config.toml
vocab_size = 4096
norm = "rmsnorm"
positions = "rope"
attn_scale = 0.177
bias = "qkv"
extras = ["some layers without positions", "some layers without attention", "local attention windows", "shifted keys", "exclusive self-attention", "normalized values", "capped logits"]
init_std_qkv = 0.0228
init_std_down = 0.0
optimizer = "cautious_adamw"
beta2 = 0.99
batch_tokens = [8192, 16384, 32768, 65536]
max_seq_len = 384
train_tokens = 137600000
Each number is 500 + 50 x the weight over its row's rms, rounded and kept within 0 to 999. Layers, rows and columns count from 0. Numbers have three digits each. The size before them is the row's rms in percent of the matrix's.

# up: layer 10 MLP up, 768x128, rms 0.0802, rows 90-142, columns 0-127
# down: layer 10 MLP down (transposed), 768x128, rms 0.0765, rows 90-141, columns 0-127
up90 099:476499475507470518492520619505496619516525477418533435447554433548367615525475571500521495482440463561394470494503441489533574455439441470535435501490559532584484548443482486522469525492466521454513476514440486496561486543533421557502429544441434459525476374543541485490512413459538518547477479486468513496542483451572386526565474610458470576475520516482466534516486379502499496439594
down90 104:569554454498601482476510406506528508516485437571542474459549430501520556555486413417537398475527492458582552557456415461451602535554575455461522457531488505522431475446475491458452464579435450525497480501515508491508492529495511474627508577473477587473484537538470523479551484549553476417470551509501547522517459530468565473557378477530577469456495501375408461613504545493410484504439
up91 109:463506565496446458540405462494550534600477496508523484508463437542376533475488463460466475478419471496491455512466410501542564562422558542420440468497545486497484511449371478497484528493510442540452513502411527633477464518442551547491498509520531539448406531491359511452495559553539546536439562432499490429472460474501477545566528499538433349516496507489547584538472487463599455445492
down91 103:473438478494562531530569584550590551526494534463518522455530539488542522465466487492473489463460533430459449582483465468593465491462480512455481493497465525504525470419448536492548495564543549531455455556512409532473515515557539584440546601616524448581533508491609499458506518502508483544495487601644560473488521507532418379479607543466473523511393491578572497460544501519548605421524
up92 110:536487527523510559502430463596430580445466501539433492491544521517469463607438556564592527514566459546519416391558528510498483516518539549410552489600530457412535495530461459548482554459564532430412444483418499520597567533485486530479500481489523512430461476419434533484462496548480478553534501488492515479418489513530470486476625582520442571468454484467540529538392587485537555405544
down92 111:434483423541495487414570560491463603442559498558578497506427566564455548483496533529578569487483511456502467420552473558506508455430487550449470504403468431471556531437546395511474529462495486505506472491583511498494445478472586474528451440481561487576605458535465504485476483439512414498546435499561515658411541399556510552398474540472481447565526522477459468499446535549467550514504
up93 112:432558544448517503560404433487414478480520464524524522442584464512567478540443579494574530502544448594502459502535513490513521546487589553549386421444539453494505574539519494433369582488490585499413521510545482441510543499453536554577548494523486505491431575452485465519466466491457473460428561517544547517471418558551410465535532475577450522461444557444540604500400505501577469499491
down93 111:481557448517500454492468535470385493528472484429528516398574415526505499545383400477570462572606503500406543519572530466505518603505470451561551424418511491493537587485519515501477558492513546480504461522512453456519487533491468517544443480477514500568510519530515577599508529551521515460511561546555512489485545526505460504504562436458306409481573489450464580461438461565526550490453
up94 104:483471499467474460586529480490388514477482470531485482493580495542464506474523581451496582429470506503471420462386519559564520529498484466453467541534531513459458512415447465600532611471499521554436537513442451428493489510441407556490487475534440532594500553514415472511442476467511471475424583382537469505482451570507514621529524588521514526616517475493629549559504506497486427445558
down94 105:505455527391473520453537514461480412465543474506446521569477451482390560614416469481516559458431473502469519507482490519566573560467472505455506412478535535453487515498493507506495490454455535545591453507350585612490439416539565488551483520539495532481530531482489561476507550469468497423475449591556510462436462493573464400582504504493497434487427475582430449521386473542546476426484
up95 085:466451517467477480624537521487503483488465503528500436501552551578471482557397592445433484434502518558451387511464487480482514502478585443351448509516452455399451478430550507455485506586590428595424473468458418478488487504451453521449436504457460456513459601432525525541524453444394545528458546488465539434469555516493488497494543508540478475539494531464520608558454522482479404479556
down95 088:393460518475482476500606594523511485531502449512485578439472515503470446525548465506500450574435493456477432636489460346519512444541417460455546480532489588506474468538468540445473440519450590444531337493521466480507529467521452606592464493568537509434441498552510559451513541512438531492400440532481502544487509560513526479451532441453494461582472497560574483478563554482530485509520
up96 098:541493462399448477438378536520494549491470461502523461577506436524521582500520505503533643495524511519531512477375567426444573506471516526592562477534505559437480520483532543491511456407450429532518478498441485382565462485515598452408536544478555578510519531525526491477498497404503499515527491480470558431487523489521438448545501458494468431672407536484474492520499493418495497442439
down96 098:563489550561510492504591447564476397528448509544541460479552492461434384447615509504422610521444454544495475580570455538412470491558514558408497517472532480505445482481466579573522585455555511587487532494522547557444570529555537508479404450501459445513551511512524495472502518548540539496473498508595443483460527528470478504475538591542423461464513488603549646490502500481536413487485
up97 102:440482546440536580482391517532421538519532504423547518513494466616492468506498478579541488442480474585493492553521542474526575505398498526509486592490482452426496479549465474536527512507567568608490465539426519372579513546515458559560506500514563652553593400488463524521417488544585528479542546452579522463585490521433472491544473538524530492553458504487480510503460412504538534573482
down97 100:483476500490485537534508554550483520542477504490363431500458450475483516424534426443488420506475477506424330509455527462505502512612440525525514479454403431536501427479536494468449515498504483540524507405461512466461548385509551397568499521441473497469459515531505537545594565530497550485616418463359545551421487584524485460488553475532469518566508539536492503518531451528494609515519
up98 099:501436531456495527594490470582572458547369521492512513509456438528500471476483529446504526443484468514460458508379528530480501513518529559402507594515530515525441502536475510543480510557578491492413512461528355497476439512439531563400497468459395504551460475515437505427500458393417502492462520508642543595607527489468591454493485526533441547523455531490450443473513475543515461551566
down98 099:558567388497616482548461463580530532435432561494510467518501480566433492554489484466548449444533505514521503483530575573528517527413410527528473497466553568544557471483548448516467573461496454474457539457506526547571483614408480462548468424482527581527435514501533485429464453459472428495554539495462537518538351563467509579471427505517440444442546535433536442508442427425581465460492
up99 107:530483524510499462468427509497423586551452515418575451486553520501563492486482507519513464588498477655386501502514483443513630475437482546462461520515509503469504526544497516491472512478562431511508491524542495556559464612528455580516502561517519501517485551473434456441498459443558498456489476459552507490474580491394578561534564458514501431397366521504562465396449514376571474532479
down99 110:541482373440438475536532431528501400606519508336483495569445552501532540500497559440482415545444426533488505461498501453503482526525510524512576398504477454534371569421544481476454528431496537455549439576481433435495454542595501481505457521476557510485534501446484460480506529439549491486528603527472482418521427488585539513530475479448505479415440465544476450537448464474469494415433
up100 117:457425567480501474481545399473428504506486475568475527427515471535581492508487455400617482448491463530574549484454440507420584543536472476438508550559523454517443556470481476588489533527510486505490415562545459510588491466495513450506430440418531531619463531449519478468418494491486574485503520522625433422544434499530639508457532583468454530425465457475573523436510541495480484426475
down100 111:524592443478484530470524561486490519551498477447396530542510536475414505515391617422489435550467503445514532472572478526432494480487642563567478585494505517468458558479542458425518571451541490447438494407451591520554408471483452466506455618469529536544497557545522510482471484541535447434457508447477461490539543451495546492497470441546481393567591538433534519444512431564456534556530
up101 099:424492479543599466549434376557478600643449541514498452589634509498429465473454469498463525467494503485510461449450513514495513502460491494465489518550551483426530450505518541509501528564458501546506512443484461448565492475430466557520488478428494457549464597449422523473469624489504441560400466494570469433558520470485423522530395452535479475551463655482527478501545528521467477518541
down101 099:582522536465499582581439531578576551479502465489511507500496485422595414483512494559403520468461506436549438476485496402430511493436501502569473460465430488454496572493474619510557517454537506535575522488574470477379527456558486457548472576587489497629515560444494475392483558523567464527527525444525578568468464548470547456488484602516500547480472476590457527560467501439471461505455
up102 088:514505534550490515483543526505456517487551467442481452470586478523565410453543510433565462548567496539463417435453528487524485537483498566467498463552462507536545520556493525501478559615512486461527497447434517495546477537480408543367544408462452496481538438526474505397420501525501562508457562502590528470514510475368595590512354532515545468476416508505440476539443532478557495520639
down102 090:498597607457492536503439533437568538472551499425534597537506490427458502485419512495487513466488543448520473491515481532529500558520428438471472478485549456335539487599487497540431504453463471504523460542443471550429475477520570443536566537452484479533403599493478475466569514572421465460477538542533572480446548468524572463551636420461536459487535624500479515503498569572492421507486
up103 103:429454380467494413479408436521517553480523493535557521520575491602577588470462407510504477498448462503469506439455496505457474545519666442514497522560450505465504516497485546373465466583397466538453473437449490385542492621533467517528495573538436529472437576528496491514508453560413497551485522403517500526587533464488543590497461522494536464487519527507543548481501510531494528492441
down103 104:423519505468502454434534461522568513510510484485413496476481445520536562512444431658517517518535483396445480550524569497480516502465387461489456471522446456571509557453445456476455528423498472465504500523538456560529364546513434450501589465561574488446521525446566599449478479510529594506486451495398470432563503430498565459430475424481510506615447525565447489481523541484470426449453
up104 106:423473529448473524490522469542498575508368511542530518455515495537589442627505475462484452516404494570447458508384407464537496540513509471431418482551589469541556493515438559485497488474504512594525533503484472433571508538473454574546463413528457429475447480514471447412577442464483523614472556470506553477496521534482505466555475558508561447514417515506515539558431554488468407521623
down104 105:444442542503465565534398495421565507538425507461545474553391547509476530521497492485484437402551519520549455530602589420466430505449584536520476558541511525466381437459566497439539531522522436488556530506595533517504529577458413497487518398497420506529508593582470539523495444546465523457411474501568528460435531417485476547483466565543551443543520503414494571518513573541541497475471
up105 116:480422491538543506497463536558553416520542507526510470564539452539560461544475429531490570445477406534579409512490488462495620542446483537548527481451492470459455466537462499551516489458515415496485513517542437536615457503554392461499496488598452559538580533513549520491406525504514501512540558461620433426439432535520515594507489500513509526529442601430560523526522548367592541499445
down105 115:447531506454582576488513416471473526480534513402446560472602547451540496491537471532540515455519450443445544401538421411476458492414522499569496497512513493439505457514563563430555524562466456465400481428434556545424429400478471474515471469530479519397528514467504450540499421412468611554528519446398424495535478482527466506516528490480559495443465537424475505457468502556521531636535
up106 094:552464455414503520551452549427446425527502524573563475454451502496551479464509574524515433438515498607470532516541500459465541492452485427458489552559535554424456601528508539456477466487456437522432504562378536592487533505600476396477461446441524523508463602403507449479555537452524544551509478443465476533538493532457553446524570501512581470472479591500429506485358544456487441428520
down106 096:489608549615536565415528525572550534504513502479504550524474526485435439432538520487562501549459527573507488498482461476415588396540563625485519500526399414525611539443540457507517471422540527481553578555523598491453459495450560455482511562456507458516540554563501423596485473526530589499579483525472529493547568511552571553489487550575499450478484512543541536503525577479441533486434
up107 105:478512509450501518558429541553405502542471492530561485557533455510582431506511513498458631473544438516604529389454489514504482498496563402528499516496542542555594536592562493435460558530506573532496450479550454474503486467429434580571392481450485570578427494506511506575505602471509542507476531457499483462595498573453472478490486513460553503569492614399574488465533425570494523476501
down107 107:501503458446445361506503479542502506503559583488509553467614460486584440481479442423498466542516405546534576483472511500453513525494495540600528527513468472450536468441558593465469597535507506486473606478459532392430490498466481498556562472544453527540456552534472480624518482499440541545511524549450468521464505499429464535464589458489516625478527617454531554469556555422582540551462
up108 107:485529497426553458523523525511458499594454453535591425541505434554467477562496547540512437515531483525462431456506532577481473434487451584469484428465565468517517524496444469441492499534491531506574418574496496511541518488494515504540467456507502613555405546492447512402446597560563629532458501428538438462521498533512510602613507497639424490539401597484513499448540494465516430520518
down108 112:512426473539500500476534515476497468455510541493514405534522497448504592462453583397555490443519492491386390476545551549512432388466532434548496517487538496522489380479560454507567499573472394469506638435441486406522454494586437554478515357498496459470522403544525450510453529456544436496473568541474470497522503497456460488561519503444493449441491460428488474568470505438528471543477
up109 066:472469419443559566527420561471419456606489470453478494577552470486390526524515483458604627565514503523506508475471545376479462547476468473543461531596554440520499535487597489442456608513558483506461426588524509542579445557582554442518491546595557502456461595483489542444527452516557554557449522429481493522480492569523529496567416465439496475511517515506473513502482480476545442496455
down109 066:576474515494490496487502530524561608521444592527487502507457492457459548501452472505523450499482522564576416453470484416562410491496543478573380526522448522500566519531500446407447488502493531524588509530564461524440549523513433530473510480446525443493447522462493385494460506564447588455536491412561569394547507450471302427482481597485516471475476466487471542542438460520452550467517
up110 111:487514499397486421589496432505489508528487462517528528525590476553398498465387504572569513482480515545519523438447466466501493499501525470335432518651542431484497465484545524518502520518539536516524528420479454529505507511410485501506558469518473528458466503497439488534510586507544551502332596397560543519520550490526556532472510527577438557569469451438518603461553481473536542514477
down110 106:435484497513493540463567408460427491499579495547526503609495482495576551502546422597526441413476468507466512437466465333504498533613486492504513439490534465499540516567545470485576546430487575506468415486527519475492573540454506532634524564483529506371434531476499520524505475401511456436495536495458473532541504479594512483407461446584543553479554509497495449487520469491510620481508
up111 106:506503507466496522546445490531440415534567512469550423513466435569445533489552471521539534570548545607464466481404516424483582448517525459526490543542532467455477484528560475458508572469523490516464500529502428551558514525485545554521474462472501454594514506494506438535424496420572631487442497403494423416571404473428469560597540549604445456605512503456443512428485549465563509587478
down111 110:620499477520473498394558466526480468396489538438454454509501530505528546426498527622393447443509489490496457475487484548568516533493525456497524497450480504428512544502482459505479464511468468452380517625504476497482429476484447543550490477488492559459557417543588555509563606587521532436453581561549549480398526494434538432479494512390527490539484488457572530516497438508435420413559
up112 097:495524476442562526557528496547531560527471538541490452545498501560542448555513568488475495404462488510510535429537508483386493608518550481490455550487572484453499505558426471459496499563477534459445530449558452370495551466502522547448443462419528531619525452481538620476512495504413582506434509452554431501667529559516587440555479513439442484534530554409499471492400457484524480504491
down112 096:477486436513535472390614586514541497459537501521481562479484486458509450515628459461455567441534481289520507530488491465447514570502453571649504455516475597555521440494528404492461474473570561498562456490449479476496472470493540423512523492515620502501506439520569528522511482475465549400492433422519467529434504501476523540452524571477548514512422480481506540459476476488577467498496
up113 107:500486415440435574498437437594443486585485423472486406608501445471470548505515426513557461427437462550565570515502500390464523485501494508472446500531550496517470538525457596457446564494478561557530482587566521565501567491536604469516497553560487551479517537458475442484504427455500511536441529456554489575460512542579614537510534513618454484566536569493536518543555492403494547435478
down113 104:429434465459476530407507519467502422504479516476444460494467433528446469609492446467546407487503502518433636634431485472505510513417406533436444423555541497547547528527475510522515475424522439441522493560500398555488464439417526401467499586532516457422525504442481459490602461498500433501523443496517504541504523472481556425470434524531486476452464543574466492481499464541382537415470
up114 112:450400544500503546523484480447526561496533487530459525498475421493450530416468645586522577495449454589559501444494488552530478465487549473509474534536513471502485518442528547521436478507492474400452487540474491554545530589442522478486460432498605452569481477507548510502526508499433565574508543591450422502555412508570514620530565558550407524526501472468542532632494435507506451404596
down114 116:452464452384495426454464482443578510414517552475481473540424509498488533456560525496528534515470499529625486540473477392536457506495558487580478471412462553478419465474481482557482448506479521538540514483456458506532471514492552462506418532529517550517495487460548608392610602541571391559404463419551634496439509471541468505449470479560514522460516480567470544552445468462502586510538
up115 106:431478545485391488505499573561500467583497477582506487484522419526556531531493579462526573568501459534500391426504587439515476617544454503534499464498569429373576472495438467483436578493611531618473526449524443603500450540503503479533495527549471563502495560521498610469437493546535504549518520543452513521584526506497468536515444500545576428533483551454482434567503465488458433539534
down115 110:541547490480458588421494552516374433526463556443492493528402436477551513450588569500422596536567485448463548449451409473391495490454499420505442584469426532492427499463453522508539459509487503577577473505541615582546548401494493528527535529536494549522586474555504559514499403599583502550512557501517471485549514431455521522418531504535466464465483449482483522524546506481492462567540
up116 090:538442543501493517461515484558487573544502431567514492466431549555532490446463594451514465620496510551596381512465528436442545493432540462551468493436572610499517552519514507536377459465465410476485617545518474540463611550512475485450466481525478592545499562497524492406462520517526454474401455556529493550469443546565581498464461577448427446471478521482556519575502574506486494469474
down116 091:452459541476551520550535504500441482468597440487510517480592494347525486509483357508534494540475485626460507588524544499513483523528505552495452607452526503420539481499509466425486570488521505558560415479461549504502476479557478472516477468524491393525543473413614530473520490467417390415460530519523465492449588507543535537473498552474440561464498520547541434449472489391466533581564
up117 132:424495527490437460542488475533475516548388528553492466454504518467486466567506444478553514456452506526436497453447452550356584600453580483554416494492518537539436504464427515443460477465557506554446404473430439486608466458552463549486486525578479476539400516521465495453504546513574545492477591534604449443495525556488455510576561473511547467466466571468453412459405430505584474484483
down117 105:504450521478471539507568478459534503494486530539463529416570469451511448490597490379549460497486549279511416503455502472497445535482527543512545538464481541524540365462524475448506433552533571503475472493439523518511508401421578505413491520552504511411427532534451513511566519453575491398488486494502447461462571543482544472522497478519540551535522485481541479474368492515462487616515
up118 103:517440521455554526529532422476403552473412478457526462547597452546478527374480463544519579580500485538601471508465520396543550476516496521442518561445593503426465476468608463528478597532472454502509526479494494502507466478478448456516496456608505552528563573461523501446557465516595479569397616472482450459450505516486487577513551549464471508584479474474600511539462560469515425462448
down118 103:530565489442462494365491554462523445495429380499520604535485498449509430494424581407523492481503459527489460470490461577465580535448568457496495425483506454598529411535585493534465514513447486496519481538442447451525578544471544478478572571500472468463555605397472459534559489516579489444493479544461603445559447444594548448465450471470494495531522566438530450570485451434519517496524
up119 029:491538466477498532517494496503445560482422397664536434443501436512427495540390522476480536402465470583567441470533519499423542528444548498482397544530513455468482509530486470399416462561506461511514544555528499449526540595520470492527470518558497523541472536510536498452481544437480590543453494488537489542531438470455504447501528608535482509462464577430510491453464525497693579481524
down119 031:517524438441537533494483523567501521523572420478510507524517512511511445439564480473469552683425589502498476577497456451570439399626499513515470507595515501530507486457507448469488629485455606395501519483557511515501560453478532565557444501580515496551564468494519411511403552490534523472452430475476459510510559491578490505522493496484432455460464467568529499532453457358520483475504
up120 098:513536507421407494566396575537445453572481529478550411506604438510535516460505575522597546441457437511451475474515488485488457553409535469428570559458532491467530516506473596490548637584575488491550531489540536504520516594563474507447483456414518569505494519549519496455426532435558501526548569434538533401462512508522440546458426530485420553500436618510498504465474550491512472491476
down120 103:518513504517542480558486469470548489540489542520494545416522444462391463553522492438428539528488495578481579517518453588517579577496420535542480528528517404543621419480412470560503429470510459464514579585412513546476503515455504499485528514510557509489461602529461471503472525420483586567537497593516458529570529454564493477513582545349489470515425458469510534628504527493489532429562
up121 116:464533454431456466557511468477555484568510477539507411462459509523433524542455437456518479510465420522561493545427479431530566546489502545530521515555514425499515482504548455457477522580583500409607532515601501552569570537463539433466469487547404585574485548543343388429477445470522527483415523462530513395551499586514517542522495619525489508537446523490486537436460528510522536454548
down121 106:521468419401425448519531516431544450539516554525454497507497539482449532503405505548562466466514488453559533541629549523407543495415504469504474491548467496564512554499511497478501578558546535484452503576529484568493457395510563450577540440478382521515494451397420487474636477435524508476443523512487386487536475619488486473573484641470559517511466510546498532505490554458516465473484
up122 101:569502481531476552504488479551565473490352470466510574522497480523491554451411467506608529591404458510484502440488511399450501442391541404481516518519564454500587610502527560473487510492493442512537515581536477486461523614549432418479496497570438502600459486477589452509447487544487432459413524465482515455566462480435396489491496486552512495461502483528582433443515530508555487424498
down122 101:455544474494520507454528517425367492455536437485595526531575522451507561542491561509364560419514532440421477462414480561448474495492513466497551566484556477513489546544478501479546533385445554526502530472451631501454477427564538535499505532545625516453512512460505427496555550465465570503557538587527432565568438371559481447500474494484518562458543507496519545506477438549461480465448
up123 106:490451522555395538464439441505458585560502535491513424520540514512470509498455509427498531492520421570422435439417463553491517559365479550549401558566550521488514518514474506546458444423584388492419571536480545505561532500462510534454467438513416546571452475401477506511507493549516459516474540371523428516477512530584472447604528466504548466524528489382495436460462507469537478499536
down123 105:514472550503408530504568434460575531488491519524486484395518516488549493508591475392515447507478495391546463510442513483490414532501470494529483518486532506500528384474523488423451457586554616471526527491422514509479513442485556515383500526478547516499400454522457526482583484468570489408429405460497412456518595524458577492546488523504522548632523425435504486466412470535460466578544
up124 112:557562554537585404524524563579471568553495456480486507453532491533405586518510547493534484443465491558531576492487613509395495577455457430489446549591507481443495516413476583564492468445605406496486533529580502536495508522482593461484517571525462559551497508518509537476523528450528515567435507488462423535493488495489422531560512488502513421633467510489470416546410581543490446434506
down124 111:534512404532462527456539497531461465472481526495507433405545515494522432564500421554441454480533408422532433590508544426570531406500479437520487653478489501530515559541420551514547568593476529555448465469481504453556509473499466486472517400498460482482552501464551513514466415486471527491506460543432491454445418556471583368419425445540547518440488478541582412455513440455540498480503
up125 110:426483512505488529445388516484557579508497543504517492533436503554550494478458564580546456419498485481467395523545484383444534526450564503503497478544415480384536575530475509441436486520477464507558531488488489482573515533453540623482434445535456507567540544468458524421483571530422551588524561566602552580462414479441499412510502564482453497464493556495492553420493389495462441478507
down125 106:484390552449547433542484445566480546551479501470560658444511453526491522430520526499504492455519503480454495566496381504483523536497422515527498362534585437500473491506484518484476550520456609522533514457510540368512503523423500559578519483496514498541578454446466506497521454494521498482587506411469464458444435472518532438513445495493421419581547584487356518516440453560482474536522
up126 109:479528408510541520545461491571443471494461382494471439472602401441470464544482479445517522549439350499490518502431515525548407474439454494480364465547594505502470535470528434442508473604535491579466488459454491512483454495573523514497456493450479544519547424454364491490451442457552515499465531382479490534522510496512542539595493491523485480564481504448457424456403538520522517569454
down126 111:458540495545442497549580481527419535478492617535501538515442495559490563510463608382488535560459508591567525570498584528480529452523559527496536589453568444519523487436490507425506421500504513538529562550465464505561498475534513572591548452561552432529582550592496524453565555555534565569498504444582542487474463470454503555631505482518515462516533582549479576496479441522543486582437
up127 107:555542537518491553471464417495438516536463480557585471553511462543500444531498439518500573554537468541422374516419495387560561516496571494546412540497471530496464511592504563585472454503561402520534423509568435550460493524561471529517481504498478476511550571350459549502532465438485518526455491521524519576436446593507599479490606499436496526562485517490495419463413542452470456538451
down127 102:423512498586556501429521466538445459418515457410485552453451558497491528459525544566439549503584507459546457419459527477461485512527413497458537500414465480526579501414464583494522535524537527523543480506477470592431448587491445490507460452509483573559480523482401485436503505536493525530448468391452604516541543506517467607442464603393528482386501554449492544487504512523480474538373
up128 089:531476478520488436565367485484490451551421482492473482613486419520483527434497490490491578509410463531495527466539474457501531484553537424522502507541457541541504511489486434486465438429480513442413357598431383534602441569468488501509523440521425574480558473470506454423492480542508527472427431393498430494523490527522455428559553501497560472603497541525491542435527491400550448507533
down128 093:544513388437381514372586523513477483587600508468505463417494479502485445451443546426457464460504523526538491473534504509504494471476499580493521434580427577464567493517457550541515485555475545459512517504486488504501412506606480516443651520433544509524525546531520536538504469408472502491568459564528552568587426434534494576476459350500531468505522478450566465528543452541519483471513
up129 125:440469395455549502546479490534463501607479447597478465484458501479509432472482420564504478540549422540500460503478477464521524439456607532503463501571498497453499516508536551487477611548473365492486509439571433495570465562494422541487479483529536569505524505507456527482432627551521588499422494369434467494502466515471513471541423519411573420527534528443420528504517487404535499519593
down129 117:529618553492539498595431452500607499484571496495604499544492519473432451436445504521442476419447487546563467530574546439494496437507481552532443475559467585566556440450474508493513378502461435407406468484589483639551429379472502436539480535528472449524506458514488522575438541519489500524477538483569440510572450499541481505542520432495477520511463488494513472483402491543569528554501
up130 092:518492485564535431469436538517540419509491499474514465590447441507533577586461511461521549464475486525453504418413524526480470547539574379527496457617506547518512588545515515450500464585546463403503468490498461541592481581591527471480490535505501429523535462427584455589486519520544573435434499347465562555492414454446502455512490492425520445435490487419511551471439485499528514546552
down130 095:513475595449520581507497512467486557506461536574506531478593529493490569502494510416502475530539469494561603433482489481492570463438520507442541605496521490460424511475500475471434422477498501506515411587396485480496542457540487523485600506488438554491557537503483517400424546467498528518450435586505465417562581500552502463489571389523404620460497531384508505488449629472543517500503
up131 097:522473515454440469459430517592577546532564501488503524459492485522386436509443569559571573396543442550552513466566572506498469549470473518547430526505447552508369507470482458472395508568552506546448485464476383515530549488500457574467505417539533587598594453458469524455526530451524503488480557459465464536520470536519500479516613546532478459463529482439628544451465434424485490470493
down131 100:516553483550408508497496425448461512464520551497503477501481462529486392615416439468430528479529430541572456551524456530494379598460510498610422447491462479517557514538468583510578434509546542580465526530495470555453512491507498524523524449417455448498559503394535464595550487531467470426538467569483470523525458412433468435585511459531480533502496484440480540421392513556485504572579
up132 098:437560566476534510544425538541461431543513494571533474554442572567477499532505509574512498436541547518485589518479524540450508560475509436485355475563588538530427522570520442410462489500536492412454552466418487431487576577499526493471433442551488565520468438447496505416426479509486443452513536545506604538464477437431511521535449603594576491474539496437562513487433446524561512419514
down132 103:465524470455524466474535546485410446511440564496492507516449439554612548597479489472482560513429495544444490509492558685584450535535535471487565536432462420524523444500530485570502421523512459536551470527504526485522433535513483452528373500508444478505462600482510512554454487579490440452442408453530446506499596601493499464481516510464532467536529506486352522523508526576607513518495
up133 115:488494507433517343494464497538491493483548527535509472440452492555495413443415499477495626458496476521546544493468542439377456516435544430518423490508459459474426528569543444527508563540493473454549570433493462497494431560519402538506450560498496586488571524510572515463453499517522586516442519522512491580523485566442560507639578500509515452456520502513521562480411488511541422468626
down133 111:442543426544565521400477476473572466508528510485478473415466566435529528541502439478443492534472420417541455462510402505474550443481552455501592512466482513601454525558443531546492493445492530404506487530545481490551492466541496520597473469522457471452391605527456478437549401477431535455527483564562428575519514439520435480497414519485556586494424391495508534423507563462574503470427
up134 107:462449537433440541521522527478521529517442461558506526531503454545572501563512465524486496535500476534403440455456422414464592508409540538433502538642613480459561475494414516539458464525497477548584456528593453490625512536475463466515359452461443505541543485527423600463534475527430470529391481526541474430485460499497493488534523528569585538538433474488482506465432556464463537449527
down134 109:521482554318491494547381506437598538509471458533496419443505459464491437599479520525442545398570535490447512492532520488506464536544558548487421581535547573435443533506492457518505484488448513515412511499528515601477486438534475539474468490527491450501538459506471614537517504474523462494553554429628524530495449566537484540532362463477572469475479505419511549549485516545474466522403
up135 107:512517458438377509502529488539489488569543398532660369583593469564348539470544468541471533574440499500532543494455533547470555504491550510545464478415490475455502601500482480509474536495549414505448431452412493524517561521504410473480469489593568465483493520461518501469531555512511446409428537530470526453510502478435541548482456580450529549407508480472483520569476494528545535473519
down135 109:528489527497490433534442511489524441555582470545461478485361483506587460376486391458518488486590510514498556518528564445494392527513513466580539509547460476496492520558541471521414532605486491450549567486533450482475517442512553481467462460492508443496512516487515479558450515429513491385518547467574591657463464495436456439362464459479459554510466566560472520471564494432543473501504
up136 011:438478503464531470486489528544499561582434435489518457568531475521418527562390546500565554477419440613539520399445518450467543555479549424499459536474458493528402631511405506524414530530497515482490452572458430490523531527461414502452420525494479611574496440475519566466473550431518564501440537462582492518519455513468519461601518538518500468490472520373531525510467485481599516489534
down136 009:601503540460520513450533463485622481507518492492519520462549462529491507509502511499404439502534533518492466558573406523433620590467455542553500429502526444499606522495458456532622544510410472489510451545508459355546447452489540562525486502532433505521506552524579506551519564441511505423576433569467566597511430488469506521409480465568485489469542531504559534566554523514498542600432
up137 101:485492551492463480576497574536439599469389475530524489528505494595409467523494523525498524519527475491492566487514541487441510488497485391527449463499470499503500514561450452426463588572592513517516501494445502508499598579465381478503459517499548535579468455441537586433544440428526526476401530465508472534522517482542550476584498568476493476531500586396590569482444375556459568478608
down137 097:502525517545474529410609592490515488465523466517433527511549484471461471487557454497514501499539476306572521573481494526413471514581483524628587449495513471539578457514442455481426468464515536485485466502438454578498500489490510485564479465508522525457469531544589443471523526514434528429424485438436479437444555513521488518556454542319604499565483468469472482522482586465511459509464
up138 110:463536487404519533575502418471540528508392444452651355435455398579550509461493513482543538558394478518541459459521589528468499524461531480546477473519554586388483501491494425551470537517532493427500547509568474454563541585569450537533526486547468568457578483474486444502444489500542440545497562456445558469432542463473506600508465530476500488464504480433504479566531545469558538488455
down138 110:493553484590511477489503412437387537460443579556378529506608534536480466443528495417524499481533462483514497465480431569488552453510485492502581542553401446512533504517557543468506504514541551485539491459345525566461565414579540516541492532432489578551474473484494446507580611465549528452536538478472411400512583535423517419557500553506499451541437517533475532498527533428472473511494
up139 103:527527481504539463505557437546483467543540507475474566465500475497442506524484472485494534608555492560564388477385579515448526547511494472472451550603471451499518470451461589508427535488454534497500580527508536471634463558559552466377507502478488526553500416424567394374505503409524515535474516443463541448508431481485507481535509556552566384400490488444435503478458527562514501438502
down139 100:550513453557424493521399474578542445502419547470444433421547363481567540475473490552467546468447567522484435516555427536387430530498456497519525427548473555609444469514497562468489505496483400547465505426506446505459485515528468473466513514489536522405521544427486580475475497538434477362490556500545472521499422560492450451462447528575497572510406500416512498513503474464546528540590
up140 094:490464466514550492513451490560517628446458358599523379458486508543558560610418467504499602453523492458489493499460428512480531570519516572475523435519546420458486479583468514422479477545517467471547502505434522489518530489374457361452436467441486450540549516505555544458477505504500513480448499469566449475460574459518528614509421535523405488569502488499547495412517473510494536525481
down140 095:584547457592500626502522485505427510541519459499520507518473458505581584579443444534457503480629459464522516558530504484574608527603564534479550486383510405461529517566423522497486456519510535503555464474515460439538445453390487562511513579331472536500501487517517554478483472405509432504474481530453501430527560548457528460467487515544446550483440496549483568528545505499484566493450
up141 098:466531521471497392548505501520468550490524543426525499540571498617536447451466486403511531496573492525498570462411455558515440538434569388539480457539507447494501554420575585451508503514501506501450447478532393468587449521550446502444391527539483519528504533449566420539461553445496498574395557451469519431483498563541495489481533481484550469508516479473618554570495549536564387435517
down141 097:508564461497488481499503506469529459587494417617477457494457419488536546560439429519562533582415589489459498545526417420568501431463463569531465486453579559516536474472491509529486456434439525454562508591543501465492510522449536556425524557548495452477609420477538471442538446505528481454541533548441478487538515458496521519605585584517514477509456465399349503442494404485496522552472
up142 101:495454420529602580440492444500528483567477441469476465505573428545571563487501486494597516572430490539509451491482479517443456468516446521528374530541514537511457517456546420421504466502517526480421477551508357423543450522549572595494498530518444494540459529476570433532416587414452495521387516424569511536463527472409466478549505486526591500450480556462423506480455538494549447523539